From a checkpoint of a small transformer trained on Wikipedia.
Size: 12 layers, width 192, 6 heads of 32, vocabulary 4096, 6.01M parameters.
Each number is 500 + 50 x the weight over its row's rms, rounded and kept within 0 to 999. Layers, rows and columns count from 0. Numbers have three digits each. The size before them is the row's rms in percent of the matrix's.

# gate: layer 6 MLP gate, 384x192, rms 0.114, rows 294-360, columns 0-63
# up: layer 6 MLP up, 384x192, rms 0.118, rows 294-360, columns 0-63
# down: layer 6 MLP down (transposed), 384x192, rms 0.0812, rows 294-359, columns 0-63
gate294 103:505526416560446549594603464539524545447467565529440465412484473542498503501481519556476480413512452468487444412510386542473370571401478538560398556496485531507523433536545551472480586561464488
up294 105:527511421578496547450492477595586448546528434529471564487450443544493556553529464591536432575499515433500492423462447505568423537420414534470494564506492582492561473530503510470492488506484415
down294 107:555482406525384499454507471484393511538451408484498467576444465515567472453511477432511474525443514510511523542532610473566496512554538416506459484559531522596448489495537488524565514550482480
gate295 104:520516524599480450445533494567415513437487510531455521541467427551515452542496446586560537470469500477441538574615497537399509520441409527569523414573486545558548470456492529532517559496547510
up295 102:541437492495419517553519399564502521459484526534511458485532534450486482521521474403494458504441544581509509523502467542426407531365540588456399526565443536542488605502513473470456459423467458
down295 105:432497449536552423513512508367506466557590511585510577595501509562426511482474459606468494432502555429453533476494482538506581508446528490445480554451569463569503508519456487594655603534441515
gate296 106:473477517538562481526465455488493488524564534456480488485477433559460456506448445557472399534504472452475544494540407461463466530512556516485513403481637500478509554457555510502526502544486478
up296 110:508468360476472484458537467549521613428503482495489493422541480427509479564477495453471465444502615506473476467520489461531531568455440504455510470489446576454439573542586496539510461515459560
down296 110:516563611500471570662548487512521488459566407590544458487490498462513446503500484509413480618409471474465555520501540542359569582438605475492560488539537517479602464555416460568458558453482505
gate297 099:534526471482534606506507475563583500518529590531529526474516517485477545508531549473494518539506583511531505478561481535474504432388472448493462467573506617542491516506571593630556507569504526
up297 094:416576445483556525488531497401547586516502468492495507531537491533477526530511545386495490589621499468567445475497479557507571552456540544503563457535487446491670519493449525425521473474531460
down297 096:537531469549390499547463526489466432441558424621466485475499503451540521472467458450489501486395468541545555519503497461482489503540519385506483588492581459577470486459451585458528568541500525
gate298 105:442545545481545498414539459500458463518558551471496498446498478470510550438483487496546504593433456477525491445561555453545530518513647533653547488491493564439472496411486533396547469468579407
up298 103:430486558528440493484469415412473543552448432430458488537510539502438537547445519477454477440540562471500506526399395472458496470567574503476517518498484493479500502428455494525517560532544478
down298 107:540557443508531557455453492530576494481395551475460462495499477522513459432477606519541460632403502460509449484524539515536549533517501508507475553538375586519502454499488452571491461392474516
gate299 104:577407467507486468454494524431445574454514540555512497530482494417478571491446486509464503567448438555512552508620459595592462468448467543500476408489495535468457432470422510440614484502442408
up299 106:471522475522540557417508427404490405517502473545513429415531526508626566520463509441458541578521511438531507452490448499562496460535519573526451486427464534462460506535457498532487544524517510
down299 107:458486570466498556546486495504438581464572491618448386546541588454478496538520616436565516575581544498516440578524497486471496535450588512458480592546476580499444494488555495541506376494430450
gate300 099:609451556457533486475462488510423515510547495448503433371490470547467489525503498522513483473468489474480471419526553595531524487416449509574412536501539607427453414425561438543505483521518448
up300 096:441433426487469560514485476432460459515539513548491550538438505520574455422556481489481422517547523441545502493470494428460451505572568554461507555512522411413418522526503514531498499499517482
down300 097:612486604450471455428502531544520565519467528469445484536515431476448476549514556508570510407536452564451537510594564594532419529497377498578447486582540583507498494472536477517465490457431480
gate301 096:475401477493462443347506468526515457496453471565485467498473485489637575435460477396530445404520451480463498548498521434565508467510516477460606568491502506449479564537501513466548563426503475
up301 095:562566453533485486503555495421553488407555520524477568491503521556460502598522504552444465575475516506533529502474590547488454512500510428461413415508390539549530442465527492545518428521449507
down301 094:478652497495552558449471408550550370514476474507583459535406453513521466485530580510521453482434508504484517446541457463573567476528347477476527535446479515532438487535511511398516496544496512
gate302 100:503450489564614533577544612519553544484482401458453494490470480525544548424458504538399365535490526495534533448436493504547532503518525476525549483503573542477431448473422524595525428460487580
up302 101:438556473477503499446494491396460455517521552533462500539523520397453457508569455477557521497461499444408426592513453502463466499526511480490515484477470501479538519452512523441458463560468449
down302 103:516525557472513491590559525566535537585480544513476504520509500488534446483534553612433458547579474499485541476596552502410533471548492531535478471512565554512469422568516462493465452468517468
gate303 104:477474557563498490470586475547465534593489456491498466486468498556504547448532519403533532509479453550512442582423483515470473569431458497625447515471552432421500527436524579425539534492556464
up303 105:666489531551469459589434541551481516453558511432468528486500488457604531517462525527420436522478453453568435437529563530558430528612435555503478534549528522466563474527492458484431442555563488
down303 110:534571500563539510585543432496542437499443537465470400483556480440528495481491513493456592458503574434505579480537471508412544511523599482573610470517430501541671448511362540477426496561510525
gate304 095:552487533493614567408452488508481563546506472473515503527436466522500598552550512552407405440457474493509397501499492504487442526529528452516574560449544574511428520421420501425497503493549530
up304 091:533537580478461544452501564450480375593530583541445458538577561456402532501473473488570599467561496584465522573484446390543470511488546465515459448421438445504434512519510494522527478466525524
down304 090:490410434480569519537534417445442597531463449362545588549471527502557505490554559542394447446408527418514475505478549490509509462549404483490549518443560492445520517493530486490434537567518513
gate305 104:491437540475526571517532607533502475499517474503473455387478453457579497452461558516423459548523554533484438429492474470478408574470525507445541466376565496524493487428492511484504452466591505
up305 108:569474443439501501513499518440499482407552569473509587473544562522587555438447433500412401616534538618526500490640499492449429525436478547483496447442499536496581507488456525506493484390494565
down305 109:518479441458507437395440488450493592519447410514434441513545474552468461455543498473552464432544600482450481466486530492575587562461477494533402540515487550505503607463490582538449436497538484
gate306 093:483551596557483634427492482567551446490536585412471479426504523466521530461550427522469466478588595520419481450438480463443497478435518481528428528554518509655489437541480514582530531464496493
up306 089:467526461472562554379495587429479521467441516458490574482544490452523478527432484503503537516481456454477515586463453541571542572579492503468549433545440474514575564534545556453493495448473450
down306 091:485526526518504354556499540469475508470530408567512455483456566544423478459546517404530525547502490552524541495525449507469398449449592493544484612490516431519447536429537585471454583539513593
gate307 102:491410525499526532488497499492459513504538524558531440401394463463590543439438471571346406525525545491520466458470561491417466537499540448550476551413573537426571481473567534549644433581496591
up307 104:427472540530573573530564481483515428390591465450564431355416512515546522505460470526440418540558632401471515503402421449486499582555599530518453531434537532475556533474560525563536461499421554
down307 100:478536479527445412539500599500539539498503440585413461489475461487426476563522551485560532457601502456546533496599510506569544380501568474483549503499493477523378506512509495474543506512509541
gate308 101:518460465544434562476487487502505559518489486447454560499491498444460543446501554501574459505480432504543447541538492558589464471501558428522414461555502466517405513495547492455536429509496520
up308 100:435590574486477533531519504602397486488520459532404542507476517477488423585526589404439516475607553482549516491514525460449547492583447554491501423471500519453594493482416519531504577467541438
down308 103:462504476554446440634451562544481480369525595440513522487460529517472488443487462498557466366553495499448488520494493530455483432440435563519483498414461556582491554530615507548506409485481561
gate309 103:567382518578563554414498495562519609523622558507467544482403461478494531468558588480550528530437513554413463452467473480442445539536527394552543556441522411501528513437480527444556428571525507
up309 103:520419515433563507575478489557494495511503528439527459460414519458510542487555540454487469483495544515561410524579488543422393573560425463497566483526590513592669522471488468543490510561580428
down309 100:533555513431486401543537452556431474571470437554463475558545505477527522465459457469548469532431472518448559567641449508528657463506574589440518622540478539519518436537498472450515504507457539
gate310 102:467502475446468548480666571605486531525500518531443547480438491563482504457453548512526507504525483488520467522526436476513447572525438488583568456399445497413437497457471514487486481544516524
up310 102:434593488554547536625411434598441461550491472494502500556420527459557460354563555507481517489478505462503499576469431441468472411389544588518512460414521512490446465542494472592450501470488517
down310 103:489396540409477502547520477457446433428439457480488439437519546466506551454438476485533510564509476545440519433447450540516513598589536477535448582581501430559553544571476443536436605486526548
gate311 098:540517441521538505543484527540463529479475523431551396419528406653562598528565566504495449587555509562513508558456485515544536529503501468561533486543490475553427554436520537399455521565517546
up311 095:463392516525565552514563435454491531468559522521463560495486551507344558509552579480413379484479573520580426502485476522572463439557529540481531459576361538505500487513498541512524565522557492
down311 099:532509533465424496534538509519523542473504441519538485497522561490497518576413536524546478516507399494458510511557522488475496517461514536530470498492535508563484448490336430534536444552527443
gate312 099:465415539496355580448432509543596522396492552546528421518433404533467554492441445445490480509484511567468511501529493556508488506449550500546520467495481481507585435483538568486568427438455544
up312 106:484504405558534504564525548630558512435497546450546399494534482506516473469500507509421509507487500489459505426416502540501567507524518584493384621547492508528452544511512524476525490520463501
down312 107:451413492432412536445526540523464477483510486516525488499540495467510558531474504516519533408591461481505477511487447515398401528451492667524449516501562496540402549542520627484436435490506497
gate313 105:440486500550469481498522487492553422368471459557502503482487490477540543509459473465430510482601565460517554553475484514456523557438488508494375486605483498506462462522480561543525604463542529
up313 102:569473382561418541444440478558525470491443463407523493461519488472526486554509572498538568457492457402527529570557599434568464447548485512508471511464495485515499520468475440496408491524439580
down313 103:507550549532605476479465421548540443479528528550424564477512418475535578601581527445545504542594489454399432561582454513532555546427493465586509597387570456472460534489516488513563501483563543
gate314 099:503500491540552514500555599458522553419472522511501504514469487457476560429474475458498454528459557483471451481517497498478481423526546468513536509449550566533497482433509466457569559418433398
up314 118:505468503561576510514508557541514482446435534486511563522548485411468536539527519524529422460512616401490554382456512470478501438519588454488469560485516467521492486439479455506526497452477458
down314 105:562439407503507449475482503506438409414558480468491540479491544582507492477590401529556495467548520461505504512424492493504523484612448467528475596486442565439503522599494412510460589576415498
gate315 100:537555490491559512580591624502517450490414493495481485503518431535569470480459592529489451428447440570546390510513539487556470464414502513496497417573478478553588532408479561499529546514549497
up315 100:495435493558499491506528462533452483519505453477519594420532493564387530511517486555529433454432447470520524489441488501495491540451539512506502615564483551537399460479474426424493487504551535
down315 100:509541487529545557484427526493427537426494510428537491512551493542510412557543576618471446518430447485490556373478438520499458508462487475461543483476515524552434480477449463441428399487495495
gate316 103:430530597439478469542574547553554486549565566568498494471519458450608632538403396523395461631511479505510597543531497579456459556484554467557496578408530479471443524512475538601567478465481548
up316 114:412535561468557488481539597452522466544448533537482521485522477525538471532562426465523470502585492585539556548483520592494508412575512487441527459514430514532413520540535521529486505412469470
down316 109:480465573468545517600434591518474461453528483490416449557516534521486578510544460549521518539584535446552465438442508558494481438472496481539533463579531498554452503623553496524502493547553578
gate317 096:457530568462642575500567540468507459509488566586472514506463474433541484513407498616528474514404502401503424460456503502560549496552537389522515553427527509494489498443429530580494425435512632
up317 094:435564519469503537519464463504515481515476460539416540485507516473463481474456495461482558436501495620609526436432420520531476502496462550463507448548563583542555539580424542474445531421456550
down317 094:559511413489589522418516517580487592489407529425533527487505503470439544553545448607491430480459575484388523561515537433498475452538487461546465602479473463520534499505457445576525397509432532
gate318 095:487586442497509461461547467476520507462464353487541548599488468475441429497494528434537430521551546493540473626481454598480400562497530467480436465451652461526495505489504525435499549654478496
up318 093:500575549517447439549475475586478531443585525521479456457430515512516467514544382587481518486421455524547498456577552501433516465423488542475490530497483533517480437401496525546568471441517480
down318 091:535519468497494500528503609487469559471446688516433524480492479560543539500521494536601428423392465485507512548511469523492438500562528469466487429455493452596478547465573425467547484524480583
gate319 098:572520542511466599604492466485438517444566565471520446443562490517444556482576458469488358499458397564592465498434519486538474406417487595529507476505448530489512516509486530422509483529502477
up319 092:638448563482353447551533529512478436532592452469484501560467462600467414487433533487454576489530543555425499518531458428528500509475510439479510488539522411529470509433527495482517553549602527
down319 086:510503523493599525552514482547463471403471546541483481455552484492567475579611521558516445529510452416528492453565586504483475438480465563509544414494473552489608508497414452542486414485354444
gate320 103:535467491520504513554500553418482525505571481430588461408522482495495554481465500516556438540453447459638559443552467453620442526538522451556522458502521525564444615547474529523602476462487564
up320 101:534490411564514545426520530403467483512563491447540529358552512476453484535402566436533435542510463467584546488518507474520404536452502457524514457541408511535498544553496522467569394540545562
down320 101:521496551514455536562432569535603571457567449518461403506472416531491586440530522578497449458494384532545533522439454588480525594531468443406563425524513568412523489504442392536437503370499393
gate321 102:514430646501422419511485484475409489502493429577480473468507474491492556463426558466460534503534472517549494580495467456488455569534503471613583530455561499476564457514440518435550505472474464
up321 125:621566426419581556520528544565514558456509571464503527519432455502488449507499492490522508509376529468477506453553515558554490457428568516474491563529477533556409500485522523503502531549551604
down321 119:553540436391443438468548519483497508517541567492536554487512536446485479420548473578555478469534608431536479523508541514575499569520551514540547554470613451519476474482501674574510534560548511
gate322 101:530462422489441509576551458629539517517388528443393522530533482502445502512454509479577466576558512564456540568482503543483479486380465532480429459505514476478504493433501486451477530424537429
up322 095:533502454469450527479551519447533514456451484513542477532485470517458571572453462479647470538405518558451492425562473553461458441477474522502585528475419518457491434521492520524475537452610483
down322 095:465469462489624486469454493545500504541536472491626506552522476558452401526629554396553519461500439486587484514473523447507436482530445502608517597512591466600483454513496470519500451567408546
gate323 096:554471575453530531485524372501450520540533531542477534428545406468468478484481424467448509453470589481526409563541519545593582520499573537520460461541454520460476515507535564475519602497575530
up323 095:500483487547484469539466566466508468535404440518421377532501487546492472526533512529472568480481487550471459504453559519422470454534420459551482574491447479514521387539580522424469393543515453
down323 100:482477488470542433519510516528539480392461627574487552535514543540432560433547513491494547487559504514509486515487400494442511487362603506521478502557641487449597489464527483534529461459481463
gate324 097:433566515472530540539513478574552515556504466434492454586514362533531507513548454497499479532519531604528448553439398543467528503419581434490519531501471459564495575446530520555483515509473545
up324 107:447541503538551526474525497466453567567526488513540515449522472535605469505540519491512422589567421410523460562370467531466541499440579546516590488460502514568583585579492485556479446504490469
down324 100:482481504448426559513447457565492415426462607551505460493505582494579455592580484460493442484529499596552457497477479425586485533493522552556501497470498456556522497593564532427419638474512435
gate325 102:495500507475534527517493574485444454579467485437542436517571495476518501473488446476559462435536452507568523554418404562495504449418526434430563516419494504534447514470570494570502511577448471
up325 100:618461493592526508446439470476452545515618556462448534464412477515476541525592516522530545556426559454500534456452486480546451473581540587536471534473532460461564536509508461516497484490548450
down325 101:483542527529603585496525454445468483536564420490472485466464353462458434519463452505490517558514440505422492399537537487496557484569525481498481535555491520510532541458522524546538485587498416
gate326 091:554483474556600472560610578469549483504546520492483443513462401549519547438520532521555536433530439527547501476487492541469427463481513537482448577513535471584504545463580534493594561472475525
up326 094:437528494459522530523426526439543543463386517562526505511502432447521528516471532474400443561503492471596444562439491549466431574385567521479425529506616450559452500530439478523532545558370404
down326 089:430484487504483479461475463501503470597462462456522592447497511493484542590527546494471445491507539491562482552542429478501493477531538519542622620558536594444430491564486481515491525392587465
gate327 099:568548500493542510468443578508457499451463477468465420443526467444501519420487464469533544463510574569456412563496481533486408527402539500501498481576502498491494447448638562412520499586475457
up327 098:485383527492497466557539572489556468515527573577568497478378456479537432466497455465489511455547493433485560450476496449485486500596522450522518564502548476487504494564407479553524488483458572
down327 100:531461553475498525517544538599501564482572494463472533541425490522427509465427505499427459394569585512527445539450482485525444489553453530523495481534552525623458552545609500514503555535439501
gate328 092:401508527450619543475568526510476530495524434456509487435459480480514462434545514486540483469523460454524493479471355445577538533453460498525551544506545441544448530472530507465493530518555358
up328 085:533507447422465490536554431434488447483555461454469477453515448582476467516453441469516493548512562475498422494489507579483509524511544496572578575478453436545507535464518520455529554550435449
down328 091:482507553469581532503475521565487542542504548478609522498484514453435503545421590513464498417483494491540535461525479422539571545550457436460522525531508533432497484544465489529556466562547464
gate329 095:540531405532419445522536473506586499511469517517502539568533519522398489486533491587553507514468552515495509536487500537553436442512445439519451416487439554500533483477525539547516568507499493
up329 093:476544417506430447468502500512527479463473611448536418486529501447467479515547373515548520506480470424509514474520498502575444467479439484437502558585573530466461618538471507500464528493483568
down329 091:520487524511457558447476463476480539496577511504451491484424552596522590522402507481480514381509551565463503449563510502489552527397566386482464594443457482535495583469494521501569532504498504
gate330 101:473502527543526568451507536411519526482515451540488531426529484398455527562513451434523518523436463434446439591595419469564586424584609433492562460558458475549462498472445530472468502508558478
up330 100:558493547553643534514531491433494397389504376541461478446504518561517499553495451533566477516518522514536556518489414407466509442471604447540491446529588460553484523473533579467484528514513507
down330 103:496468483552552586461551494474459501573452500440497498484605541432513404603445501540435508582498529439585445507551497521522488549549528536462464508549459570574493552504552433519509499569495540
gate331 100:457526591541532456474492459470453531466504518508520456533531486484555578328476454438527507501521572454460467510520508564513536442442491548498539544451490509479458487423409538454499488482496509
up331 111:508559555549475427580482463509461565392539530467511547570621494447422520554492517428532512473505588451412503541463591539525547420443464532521561492501467488502507517451496480394459537490534464
down331 104:452501472524486431506513461515502550550583462486541563492595483483431542529400461514480490521549548529479510554495410462537546555565410467562543469507516542484488490498508424434539515466500552
gate332 099:544534449489547599565591557463547514484480513532438542485480470607538504422503507501532491556573489480530472573483446458491461399428637473542456431485492470523508591451516539527644543442546474
up332 119:539521483479484429491424398507539573513588447481554503387482480479482555506480489522502416483493569469539620472520529462508528553531434470545564550525442565477527507524412545512488466520569567
down332 103:453528518571535519514532428520547544399455512498508556459558510454519484523512526551525506430588508608558545522560524493480484498509524505576483592579424465462502625571512573497535403536512524
gate333 096:586521491516512549437470457474435544556519539411461514419504437480570647510586484512445441501530504484469481457507493549540488517487482502546528545412401527472478517515510552527500569516524549
up333 097:448533500513541597535566401497455492505514440552556453496575471517429502483552509507503492517452532502524526413445486457498522507472486494661526455481533508488535395403527433550491476515511474
down333 097:559520564377430523502530587571514554544461428534428476521540585458551547471476559446454480473485461511471441513539510527585573527431488605576545534551571481507498537461482574482469552508504514
gate334 103:597517525560568482552545430555586560455625553577510442439510432527560510517572519528494526420443391607415403507538471529464484600558475534600550440429428511496460478453537458539555521647547491
up334 106:541511458506509584456552461593536535545463485519501491498456464533462506532487460442491491483577557584518454481532473518537495526564413482527547504575471498425480432533522567475601539465567543
down334 105:447434474443564413554522591534444553429576523538501505531552570545570404421552452421476561446516526452473424520581452530523457455543461552529482404434484529555571570480588420516495446505499477
gate335 099:513536533420557574511504493527499611516568487459478553574462499428470516457495508536429445517520625591509561451515365575493410542453477511499478471485441463576500495493456507536490543529513528
up335 095:481534508451435414539489489505476479486615456511503476493419470560505465563492482411483507567527421444511482517453661504467538495521444437493501463543562541512539454466544518499484514470575554
down335 092:600549545521619543471496436584446505571437524533482576541454438470508545419494505570552377499549563556509522483583371517479452501463477506426533484551467504513491457555461457513462435536414487
gate336 098:570576505463410604559549514533493505443471492385439522358455470488564461426525497538410481471476561453389489569643453472524454528500578538488456541523525520503607499396517536413535429537550484
up336 096:508474456483463429513447630569541486488358513482497520580538481477489461590530478537516481469486485504449513463553564483474492409554497521502492483478509570451470423554544468469413571417429436
down336 094:587472506527554543566545410503501556477530576516442541484428533496504545514517536383513496521553551459474474581484476471463466551440591459394538446469558562565575455433441434440596466551509513
gate337 102:552522449520515468480494598425508499466447440489482503411530480557541491504454554497449505550520476564458436542389481561514482483541487392506384485479541490512555524533612564495549547478381547
up337 104:565522488498436494567418429544484530432574429464473578533536536562471539516450533455514512576460537400501538409566469566564456527450514502411577398554367494485427532458524495468443479489513519
down337 104:456472475471543529534630552551485513596548573488460465602474483457499471565549438549462614454488496483436437504523471433501555472560568517504441514500503474457551426553461407491540522498501476
gate338 102:504475502555541568585550502489519400473495537399487423460473478488496543500528459559585472454458419531440424544533538562488406515525544468557513486377626538554492490452593477432462549506428457
up338 098:438509456613547563577595522549611445543402507526619468523503514560512555453535436477528493397430416503462471504468494480522576440453483469569482477460562510600508528568527501456554573529392416
down338 100:548510470515510460506401466444449524534523569561398505519497506492474495460415519511549471461480539480621558469457405510480423546591576488536448498524552455399512505520460547456591549478557648
gate339 099:459499615477538528544494532459506511454536578548491397445391470564548658416507442541506527503604511532498470464511463457436461469544533512625571459398463436476484502408504487454532517436551533
up339 100:505468455584470427518450418561559416565561446468522494517537460526384398517451615502467419548431528451462549467570516495604498498528465475509467565570451563511470473575383509453427507479458445
down339 096:494501506560515464527535572525447468532553531496492512496434429498584514505648390588528549553519467423520487552457493490445442593514503528432514482492462491532638520446540423566562646496462427
gate340 099:466535456435540554606570421496546466448434522467411531404475502473527523425473500515540421582503564474515482435452508559459482469423524546541451433415512584572467612463516492485458501480495500
up340 097:555570559448541508474527440437563428531492576616435520458522510504519491448380520430454482513503499514557567575486486464502579437526412490584442507452449538536505547548378498606458478436524457
down340 090:514520572531366490401425561482466482501556407525460523474461529507514567467480456526503500424452517643487552435470415527541513530466563500514467658502481457477426407503582528427503522495539516
gate341 098:480451595456497587552508618519425543581537487448462539510486532514570549502409537500514553513443430548520538563542437447477437484402499475515475524514469562539533578471470483514572515445507522
up341 097:383540440474448532514454421577565567502483426441454488483568495555490540472531452475432481483554549607498512572481530532532483555500476496431436517567532450524541490482545508550416613527486521
down341 099:536433416576512493588499510481497486420522539441508552511483449470511482476410499500562484537433420494560519467422520515488466486557479486431564416408483534486577507441410485406568492494472561
gate342 096:527397499531470520432551505392494572565513488572433583501528478528478587460436549442416456512487511437462531533548504537502374528442454550474520501480432455525513515485488512615466502502591504
up342 092:553524448481605530544540478540527520470563427504585539473504505423440458553565480582376477436431588540476544511551449444477543533427480404511393565503459555503535469567446444535557547440442559
down342 092:502411562527471528559485488439457473601480556479438509424445367521470520411482465513523498551477578457506467513486529499416404528583496500546562475509420389580409524490576545542577510542488540
gate343 100:456579524549493524483534513448460478517483549570454551482503500574503535463380521559454436510514488365500555509445424499567437547480549416496537607427469473435522463469516493482518438502557627
up343 098:497559557507532579534460595524572510499506534478531484476431528494397457578470557539523559478526542471432479536494464551538526503524492435480560458491454502451576498441553485402568520485440396
down343 099:507466499596490562548480376492413462585469464550511576453425375524488494481470424534542502493527509517546491525511510505588456476450481503414433538491519561492526494434492433579419468464521474
gate344 101:540509488495483475520524520431475521422431476478495464450459489444537477462350403519537481593471424481545472512485492514504489519460510534496477586502458581526522564439511502558548577450517471
up344 099:472556526461517513529439462432454555470530531466545474418516470517501446530519436538514551573476599420519535418446563482413410436530499506492572476435461528451517375532539509502474514476509532
down344 100:551471553503436516534515547421424498537487583409480474556589468431518480499513579437523474393444510494495457417559575500494535448491460469554464535551560501391512495480476473419556476466403495
gate345 097:430503454405492550536541488557485545472503450496442458523401441530527543468520543527447397590440421471449510511485519558585484555495596518518534435420510492445532542464395519371439499530506483
up345 098:512415443486468573540425451522435454531547481459434508498566486567521595419463562447485548478565540438492519462475456540473452585441513543518445524434497491463434486550553477516522511588482555
down345 098:558553535540554568462525520491448509492483513482552464573562471561513491463530474553540529513438480462550483510486472595620455556505568427461407498579443510552542503484484506554478547410483474
gate346 100:475465525453470516513468515523608542447506469469496505532420455520620469517423522542474497474564466490586597504439448480496432530464572478553497499383563498468482530474502490506557635486414465
up346 100:478415556432419487582516462536522502504548458477448482546546544524525387575453397413422397555634504491483533571518466580482439476474508565533483540478496534511455537484632516497538485560472450
down346 102:574535562504469434541467543532474619535428493554517516453438444620435484504498479436481580518440546524430514464510534455621479510539463451524523568560412367516598498517459501526532423478474592
gate347 091:489406510447539526537553540429555553460433502503454529367510494546570519534471470494514549509560459474491415583528517487415516450600508540516543491528550501496525598473504582470590486490489480
up347 087:415467516507552493496535591485548526470497512502520446540475488549596547459528516417579553537517421517576404527485492405472526464517521541470557481450574431434449606526446502540536488459471619
down347 091:519545551444442473543482422472446535538556512552531559466521599403390495519426515570442512494548568498392637486512430502512499662494507483509431524472410483595478456472481487499516453532539481
gate348 070:480469473437572573552453495488518504436473514525491497479591634466518441530549544580561538551520529452499496431466599531517573474508484553477484481564446472536559543566395398504372483611442394
up348 070:455452473487529541525433479554527542435567534451514492451576624521489469540502570563510487572508527473537514451430569522468539541471447534460432478478497483553517543528473429505390467562503388
down348 071:489544481514425437419513546500540510543502403483461506517456560532496589454394452450503492418445461639468548529544455483553492464427557430529523616527520491487388512469513628451553559467554617
gate349 099:493497539461526531471542410420441458580540493478554574380599480453532529458505529525498436533400440493482473504538516500529513476451471512505515560469519463524508510462442520513596452449516444
up349 094:479487512451468442515570464523484558536551416542474450518413473468371521465480443470472583422465490520467497372562541480574560486545482454529496539554391430526463575500570445456474540600528501
down349 095:550576545489545541541521454525471536511490556545521525455544350494603469575526519425462474492497482481627505493534525544491520563561551506510462373532574554435547490532410480512436442422512478
gate350 102:554508465509537573442571441381483504432433441460539415481426433540538540480517430473457432544513536558528514460444466498477457457504376448638543559471547582532411458538589514580532421470424546
up350 102:559482555371601617541475574535451494442575474542488482434514503381488474604435482566539441475436497482464461545513389524496531488595577434533544424554574438551524394472497471501578437479504403
down350 103:494479547431452469516407531599518520493430544610493488523559642508500520530441429472522570546549422543503454517481515509506493508430524550518594476513481573440515561478509448458455489392517535
gate351 098:537490553493433578431466439582467600386497516531509383499505448531431541495413509525505476495508504604434613515488511519500524487454451450552481407550488538535487467498512496539526507536573513
up351 090:530473515566560509466497496401557580491629478449515530496526540486437446520518621513475527491532420501482406468536474460571478482499435521545498602498530506655478553551557512548492472578506481
down351 094:507491504416538473514538535588474509520452601480468516512518451580518535605469459427540478433534619465523472574556514519502440434448540490601492380491505470429452529471495495499559559466483528
gate352 093:497556519402407463498536426440542470506608434509451431436538498508543531600510477495535568528553470513512459518485431468488446514509486521448523447480521495542556569448506507491494542510467505
up352 088:474519592603519554580477553482482449550554471547471520452442499602494541521474533473508379544534490470568523475469470525374469495488555510451463572401588449522489488501418501510439448566506575
down352 088:583504435552509413487386441509535473498491573496481490525411431462502431485548442603596450485521444511531530496493508590494476520471504504450517387465491529487505437453607541531483480426444423
gate353 098:521575540566471515443412530436509488481513348443478543594494479533574580542447535507502485501531509513469466580537517506497481603513550503516492518460528488523573479404493523426511617458499490
up353 093:474482451490551595496550433505425490580510420480565425496536500461487527455480584542510491528439560542574537389450478482550523531463624489500513451498492468419551514509493494583532450546654528
down353 095:536569569524444420529425551533569464536560436522460606463447420505527411534554489520476541521587471434449428486418459560461528455514487420537451409467555515477445549513474532484593508453487524
gate354 096:441518484494473435449472481574476461487527489494468497495479540386479468492517481460500495480544564515394536520447493616521528463527469487552453413441599438443588436522542550461526564520423463
up354 091:440447433491479495434513441481496380526381608459473424462500511440539504583542373434572429561515479484463475501447538512472572538517564542526546500507564539496490471446525568452497515496460499
down354 092:534458483477479515569521552548458527525574494424507528481487519464474486386441591559442551576422492550470585443490368480606491449587467448480445605509412498388420491496486514399527491515525475
gate355 106:525519504388525447510491528465537516521484561522422456457464452488436438444408417496466547502454501574462618530496512449478457454523393565471436582533550508459506450430510532582551537499502495
up355 102:535588434584519481469530520532580469519568515487480551571482512579444481469458428487541486516489448515515504563592461441596379467508473463408642430579496436549497510453427513514535504465483506
down355 107:547512487422485512488433457396436470496511581456523503435465412592500389624532462606498634506546467466516502484506516542483502539492473511501411553512561466549425410556562554476541511575501415
gate356 101:411528548541487560477456566490490494449446409591521584442434481500533622460463456567527452502457588585506438516452495560577513526639558486559573502481492501461566534518442512462524426507438483
up356 097:514459560398404481507549534569534568437441476526512463539468470488486578585539536518580484549532451402460543471558546446520467527469579486568566430496469446479486505452508537606518507586495503
down356 101:456514448470476522426508520520516497514488570484509580443572445499547386551473478424495477536475474577479403467525561556535548426505446531469474479497487619540500451583533458466526557398511531
gate357 102:475486521453475395468491537429353492525572369523456529428553489503450523449381528503435542583536513513482478522502427503521513542496479540505506453518485475515542472516503548596523517481455489
up357 101:528439524557503553471622514486580511567465542505407531445547529588568430492465499490540510413538456547570498483500470479382481547527508526489479527473535541440474514486524507443584505430518549
down357 098:520508441479421456459503541465443475443456541410456373535433515503469510470540569491461502462463454521440463518544569545451492578471435543482428482410530403610414479414609573511555485497505528
gate358 104:451530431520443509465522532476461574440589488485442467480451465573440525497514507531499454566401460560475507433531463509468415450455456555529464581470541667506397532430514509496488519433543431
up358 113:454456397669528445463531603521465501520497498527600526498511556462510578558603452506591474519580451549571402454526452549531477397457521458477487414492520478549586544417553498473451493437510479
down358 114:483590615493487543562476542438502497431524538522566486467522408421478413570454444481536490448438527446542431570469560523501531492491479470458531497594556478531448557485473525562453520480480558
gate359 103:455476528496468522471430521437500465479435446547485495523413459499489588479459500500443558512602606520585600517483429514459530427428417495534493584539480506589497463496438524569534613418468545
up359 108:507502470511543484439401443562465416538568533529558490516551526507454420457494440535626449535465482431381499553457544532496559485527553442538577446438558583428467407530528456484520449495497483
down359 105:508482563521511481484436532519532544528523462458497530541464469417495534412441453395479564474469487486480513527558526410439488584500553530428475558548516475522531489482452471583483392413446456
gate360 097:480575569423525561472520604517522500509490571451473455429505463529504570461417505469496611534534438508551489483473410449438568410524457593514586520584556516547471544513508519533513448553494518
up360 093:534534509534411585514479524544518432561547487581577561500544544441484555508431538462535493475549619474526442487534532553516548524476538457517489500510523563483580597477620611551526524464511626